Weights of a small GPT-style language model, trained from scratch on English Wikipedia.
Training: a variant of Adam for these matrices, 111M tokens, 13514 steps.
Each number is 500 + 25 x the weight over its row's rms, rounded and kept within 0 to 999. Layers, rows and columns count from 0. Numbers have three digits each. The size before them is the row's rms in percent of the matrix's.

# layer 3 MLP down (transposed), 704x128, rms 0.0872, rows 601-617, columns 0-127
100:484486499491513503468517530495495493534525490512496491501490497500480478513503553490498513529473500523545484522492520474508479539480526472507521486527496524536520542546531521461465546495572489501490484469495479522562505498478505512491467462469532476493477498515475460488490489488461480514541504496529512495507452534517493552479519540469470538511546490510498491473505478512510532466551
100:527497495498491555520489521438502491485485459461509497503473508519472497512517517535532517494507490495526549468507497450497487507459495505479498519480484546498474532479521514463465469512524538490486516513486510537485497469500488482525552496484464473509473521496488505484503491485508480482511475508485461489501612490517561502485463492524490496489529500519491496555478481530501481520487
086:486542533522497497515449472517557536498505500501438468501513515497489538470496441484495500464498501481492490490491522474486520502481465495508497511496507520466453543470521509490537512482515501512539515513512553451457532468524471496476476526472489470522494510467498476488548502491495471528522514517455458511487480497547508510486485466500497526466496492509476479480486487454551514523493
100:528503520482468486501472501510476521480515517494541513490510496518501538490508519514544506503519470441476514484482517513523484531519528496463491550489505503510493531490466459505526484500525500487500502468502524503513473493509473513490499508483472459512488485531496497462477500503461514513523521533505462494500384532503513492506495447483507529511500500485523503429538439499519506451484
092:467498463491501502512489491475482475532456500528476492510490491525533520483480543500491495467476497496508510505510510515465509455525506539526477504530490516480530447493532498476483524490494498493481471512506471502446444569483485488507507524477477513508511478476492550478480470478467493517466527545477496476502521526503481488501502465485490482483477477450491466591469504536463498513500
102:469547491496499503477506495505546512465509524500538507518562504508488471535497479516505485476515501513499506530506487507555502479507478498537517519491469517498510509454440491494499503494522508525479483485473466524433484491497479482567512477498510473522525444508483510492497538487500522536538531497517476500498487445519545488497523451437486507495495506534512469479459538478494508472499
087:483477536534554495547496496505493458503451508472470525528491486507546519491528482468524461510523501519476518496503516543477464482488490470481489488494531496527491494525470480500454487480449538527512458473487525474546479495483527537526490497482509465513513501543513524450523463497464552509518514523525479485520503537502471498491562529506520511497517473493483485495465506506503492530472
115:511501514502530505496478496492488481486470483463461484508563511444533531498493464468538451549487470539520522468517484476486492476459467505507458520500471508513491477491498499507507511510552495467484487469506536533509487565501471500487534542515494475517520476519498511494500529499483522529461484507476478544500443526533554464494529489516501477501477520518499455491507507525491501522497
103:467523490484439504509512473456519497501478446469514491502502505463473516510488524487496458557488486524521474523480463499508538520486489488452467510482451538467453519496478468471478513534532488494504526496456513481503490498517494501495484501475534517465504496467546505528534501498493552460534499455533514452468508516477503494479478504500509526518498472525525500510521455478500483465528
102:518497483480485525497490505480473511514481517515461522512496485484503522507496523462470472493512520482473470503500526496537532498503486498481531487511507493484488483523476518487510471529483441497503481513485453524556470469488473495482467475468458499512496491480507509514531501477491495468507507488502525521490629516518498481482518526501456500457495514485493480577491508552489519529517
110:495461511480515539572525503496488528471520488513498511492492518503477498495451484510542478508501489514505498506547495522467487507508509434477503498499485479517515504461479479484513514505476513440496482461471521524480478470523472515465532494509476500478489499495467496545487509480524457500476506541513462486489442483493500497491463449492483471537506513527506513418490463484519467468512
101:512490485496511523471492490505509462467514484486457511496510467492511477517474525522504545492486493530514499518503518497523513472511487492496532508496522485506509489518538517504507526531461496473490496507498498513516492463538474530482503477476503499510540529523501506511544492495506482443524525498490493514506638494509445488496493509531504485533484467503506532592475511493478507491473
092:461524510548500481523483494471528543504481480534527535457515483520473505545495500492486516511462485490490545519525514478483505511482492507499492511504533517488527478518507476510517497512498497493469480517553527482479486508530479494540497511508472488493508519541479499479518510476485506495479542527534476515515368480485517494507451477483525490470491513490520527453512504505464483470486
101:488473493489478499462528462519513500492539501493503573503493487466487496491531469519466510520541499510480513499486515483494475464489515519483480460500500493468474492498483499537469504517496484509501528495558466502480555512529509522510505478509507482511482468404500509505455430501507503528454501501569495497489497475488513498492510483513488515489479484507520488500478504516518515493417
112:481471503481498496499512510487481491547485497528544463489490515532475494511488484537481517504521552515494532482485465486492468516527499516511534530506487491474490475496478513489488538490489506467503524492542532514492496446455472523476477504500461486481494496508525499483497535510492484476505531520493527504515644524500498494503514488474482521498517489514477484560483497493512455514506
095:457505531522528507504537538513503500502407501516483477540486494500521512511529523465478490538496445464478515511524484486486503491508502472491534489481477498483490472519510522498461536520525534508504468519492515488513483508530470495529509485533496518490501487491514434502495510510503474512507488511494501479506523519560516469501475491500445456530571519500498484550443479477509533493494
107:470493489537501504515507513515492498487464513519510508538464510501528547516490501470494491494512486517478507472523475491491470482563425466477454510507498487517510525496537516528487477474466502494550497459502501486499468492453486514526452479532472490518501473509464474507533498470499497478454471451513506519483583519501495495479509505480473477558477521499518528536500495520469506516512
# layer 3 MLP gate, 704x128, rms 0.0901, rows 602-618, columns 0-127
098:474526507528494470505473480506520528501490499504526507514489509507510468503511459493487488524453559522479498520477462490472476481534522462473484554540468440532484507497478516485530464505505503486511483467518483483507514486484520513468508478513537513471486522506544491547530533464451556519464509466521514469533494507519529502525508511504462477549511483519504462507501452531473518522502
093:431494496469498504488488506532470534497473529482481545486503505488522531529556533490514512490509499493566523464492534502452515550515508548515473502492446504510470518503533494510487495524441501518495488501535509486470506488553505443485522458500504514491508476523455521518533543489484509517486492505490533473501526519480495539479523450509516498513498492485524525516480497490516486487461
096:457533512501486494498511501523517487471503450518464496485527491523462497488540482513489507496526482507503478525513496531480543512512517524461517466488481494449514473521482518484459480456545508504530490480465489498538484505491471468512525477484504513480513513530499485481519457471497506495482506475514464511497507458442519475502516493554488476548473496531487442504548497564532458475522
093:446493555557531512524471479512568499500528497485511489459506500524497463519485507509481508514542504540500548455499550522477449506479539527515460530486492489500488461503472482478527483454486499535492488504515503540484509467534481565501497489486483502491478500510470467511487545490515474491493523512516515516534504483471534470511492484486503524529487477503460463483490506499509483483470
099:537512484542493486501495525509513459477475516458476536460550502479526481544512486475512537490513503500467504467491520535484503522452554493525505473425512505527508493470535495453530570465503499487487493489508470463500488528504482505508460498532491494505489502505494493515481520512477486485525506535528500496489460493529503552476484530501488502492473539506493500531496511537509525491565
091:454520474485490495488470514447541508475509471522469475474524488521489451534494486476480511498572482474488526510487499501496516462520515511497463468486452535483487507482490525494515548478501510527487488508486524513469460493471521519515478468498529554498518483515489516465510489539507494539531517502448509493504500441543570499542482477507514499499508471511500510488523496519463509478476
121:540509469485499476495483508539486489505517525483482430495476471481521436443517516454531499483497499508549507529501502533456512508561487485491482470461460495512482462451504492459507503509503467469491522494538497530505493476507523564495517477482486510499524501521535495470497490509511493509491505477492519457524470490545445466468504503483507495472495483494483517500463545513502518494503
109:524479485474503532484504486494534503502519478489504454484535481491513493504500536497499504527490473458446498511487508507496530435531527469518494477489503484470519492505531493460490522503532536509545493528506543533522506522504542457455496470488489487493509576466509464464461538517514478479479526481507520482503507485488504464476513511491515451480515498515481528508454556520459480531514
099:502467522519497518499499528484514531494486537501496498536478478502519446512526497504560495507498513536469505468501508509477483482475474457495467516474539514532517507537486451501520581502487466507493494503502484527524525485529479516531459484466517501495512538461503481518525436470500473487533482495472573475502502554519488529484490497532498512513493546469503492519488480517508517471508
107:518486507482536499503499508493486481513519499451516505518513504512484524490491530470477485483529523511521530483485483518498487499514510517499485464539492508521481508461465521457517486495431463506503473542486543476484476512506512489530474492470465495506520494488458557427503450484448513476488547479491492509481528481527536521541511509491558520505523482543541518510472483481520493458519
100:524467502526494506533495523488523533526533510542562536539479521475492512483485518515487485523515486497528544485490463499517504499555492437531480472497512500470482476496490489510507477523526480534476558522534470500485479514500551486429504472526488502491509474522503487478530530478541506508491515500474550483524490488558491523506508533486439493473504513490521481482512479491472506497505
088:511521503492512469490515486513477537472503517505528510537496502522522513552496542520486499472454495502478492512532495480525515512501464480516527498507466470519480529546505537616478502502470530484504478515503501462544476504537499500489478477479533485516493493494480510515517482533519455485506482524540485514492523463464479479492524499491504531443492521456506451506511490509493475525470
112:482504485488543505512534482487511525515505509483489480538520477475493497486435477476515477513472510500476473502505518496462511459454518523508519503529526500496552468528456539507493501516512527519509478499472484509469496547514517496495495533561507509492494441471506505513484521507507503489484476500457462513473506489488496478565495460504499554515507529522536515502477414479461487498510
107:479488465458463473556508542525509502470523484475527476482501516510523563521525506476471466509478486502513491474501555516512504493536488532527522475514449507562488525522534493493513511508494493515486505478520486507518511512517471503531484512534497508520529496474430477488514498482524501532486519462511510489526487498460461453475479525503476548478503485499511493511538535484541504484451
088:499514504511500469520509528505513473494537495484536472526521528472496508492450484492470551498490424456521538514522522542511514506484490535535525545467502508516489499471477506452496517502498504507460530479503515498498504498498509527480519457542510452510485498512484519494523530495541544499503504486496481507452452519524547453496478548492507545472532466494477492479488459505520512527502
103:486491482507491504519503480489502480466539528525539518524481498523465512452516512496494531492498529542500516484519472486497549500455548504484439507507498424472488542491508496457483529476513508465486488487486542515482480512494478536497497499515524508468471533521454450512506547491503481470483529519498527508500511554494483521532507547525476520517511487499474499479474469495499458518453
104:487514482499501499486533513473486512507496501467501481481510485529516530493481533441475520492484473512488501478531531487503494466476459482500448468464455508530504518527530523513516495521497493529480475521478483484485461486443501473489516515473466532500446543567500532515533514525484504531523457521520572517512489465482516486475505515500561528486499498472483511494537521511536486495503
# layer 3 MLP up, 704x128, rms 0.0897, rows 602-618, columns 0-127
099:536483477443481516500507543510483461495478472517448567490547514458446517518534508512529516501572484507487498494522530534534493499501495484502464496499522516477530476487499518516493522525485509499513504530482507515498494525509522471525488517499485477513501494471480517455485500504564516487528518506529489527503519501433505493447499518479522486493448513532524519508473532514498539477497
088:471482498500533477516481487498528505562530500523531496450505462521465507483481501505497479490523506506510526500484513494507484544468504491494490465497462477441512487468513498492502490519494555520485477494521500513474476474530517520483458517461508491505485498450458522515474515544482533491467490473488505542514489508502558497496485519459530541551483468515488487501439458509474477456474
091:505503461536514470467493498505533515501502545488518469489489514502488467483511505494502480429514530471489531510494527471482533505547522514492505490486501481489485486492551517476497465495463539446519510462490474470565511501474480475474515500506547495527470495549487525512519478454488482480527509463499482509454506488458498470520459496531492451520520512503528485526551515513526515488489
094:493479504508477543493501446507475430537510456514494530480481499455439509520500521478533472502537490513486531525485464522485516519475470525459538512481453525414494551499476489506516495518512524489516487507501515490515485472515512501469503508469497488486508502487483501503500531527467481512530467512465537547501516515494492467488521549501495491520492457536508509496502474520489479465504
103:469485512491511543550489502519519504478498475507470494463489538518461482526521521479534520474515492468557467505470473530475473509449516487536507493482485512463530507493531543492506492529487536540462521472511523466463499520487456491509507521467503485520523475432476512512518487515477488496534549521509535481483485483485538544491524489486472481514524520522476485484518532525508535485527
086:499473493488531565517459527520497520474556511509490463525519463501500459500469501493516478530503472538483544518502473507502486528480534488489491498508491471522529508520503477520470510465451486455490485520513488520507507533529494506501481487486502511495508527496473477541461534482564525482446496466535473485450533487517461478485460519491537508538520469475525480501500488469478503477476
115:525501488505506490503504548500486537511459529485471513501499503456471498472503473491475470496536523489502496497557513503469521567525500485505474476545489499472461482467505528516535507500548528477535475459522501485501490542477476480556526523494482502486507502506515526487539537482454504495485525528489512485474511542468452447523534448526531521483503500518513527525483515522487487508482
101:497497502472506478487484508513516513557497538495517507486507500525529539519489496525534506499479517513472515468476539497520539511477509469444487521485514493484470463522525497497508558506520540482505498498513468545500541519504505486506479453505484498489506534512481488508512527490464499504485556528506491483476485578527486515473544472524503538502520548526560503485521484508533551496546
096:524532420473513498470521492494513503464529475486500506516517517481515539512481513487442520490505526474550483473529510487459511501546540542507506509478476527513534528491517478523466457490486511470525521503488504467482517538473522480493522540530527509455517526516479553507488525535486542493501550500518488497510514471499527511537509515473469537504503498505508486507529504478477519488446
108:545514506471508515499513478495493493520521459491507537529528455501473534486495491456520506504496485490498490496501494480513468481512495552498513496548479536489502473489457497490521511479486506469544464556524566478463513487552468484555488488516506521501494537497480510471519515474488546493478515457476490453524465477534493480525468500542522509476490520553513488520481502531462493508500
096:491497454479443477462492471529537455492502504469423480492485491529494486537487514480504527520494538495520487492474507508453479478476518511492517504510489500494558537494479532471499505483491519457514492479500497479494489512514475495532515484477483507510480524462479513507520492477474509473519486482515478516442474524457485489512502498512524486583459459489471530492491548471540488506518
086:497521488515551470480491514519555450526474508509502487512538507482514494519491530501517498526500516546508481484544524447494474478509490455490463502504459532494529522518505487508426485481522513466505487482503506525487481518477521499499467493512503495467492462501521504469523447510553521460501484496500495515465519490465501492458509508509440538501493484473467460493458464507502488474452
103:483529467488477460515470487474497492502499504513502450558496506469514477505513486537490510481465504498498500497493478506499456505480517516470557531518479430475518536529496509525506513522555531469488505561481490468452468483473480530501503489522483509534498514517520509509490481510537530513530518536502490476475502495521524488497503521462515509414524499542553507488470500492507492518512
108:552493514521507497453483479484506484542489515509413476524504472507483477486483462527505551500500494479477514535485509436477471510522478499473510468511558486425516472505466494513488489495499468482527549533514517511494504473479533534487536500508501515483491503492554524513532469512487535495488503494471513511464511515535521521481492495488534480522512472485488487489483461468488501493528
098:511482495541494495484438539563476513529513510497537480511479514532507531523532540509463472525487510520472494507500456543461459503476488488474488465559490509478480502503519459463491525532442487514520440484467551499466462494515477497527510537494513481480510501494528494476525528490467523491482464493482492475499501484487495531520514498514513513509532523480504512489515507484542461502512
106:494523546499519492503484495427509497504472411494499456528515533476493506528497490501526497515474427483533477546505479499462498497483507484470524479521553540500507507529467506536511490510477513479487546497494459469498482483486511504498507465543476494540512472488513530491526477473493508510505495483485477533510490456504529485491508512498522483527501491478506441466506531496463535479493
103:545545506482526516441515515502490473510489488530485515519521499484520505548503508488531525458507467486526477508473502506512535494489496466496490508514481519448519474443502486507480515487486510512492515481497525450509497523509486543538509500521499457541481469521530496482486526454499509452500468554458478509503521519489501502534486522535501476432540492489462533528513445494477508491517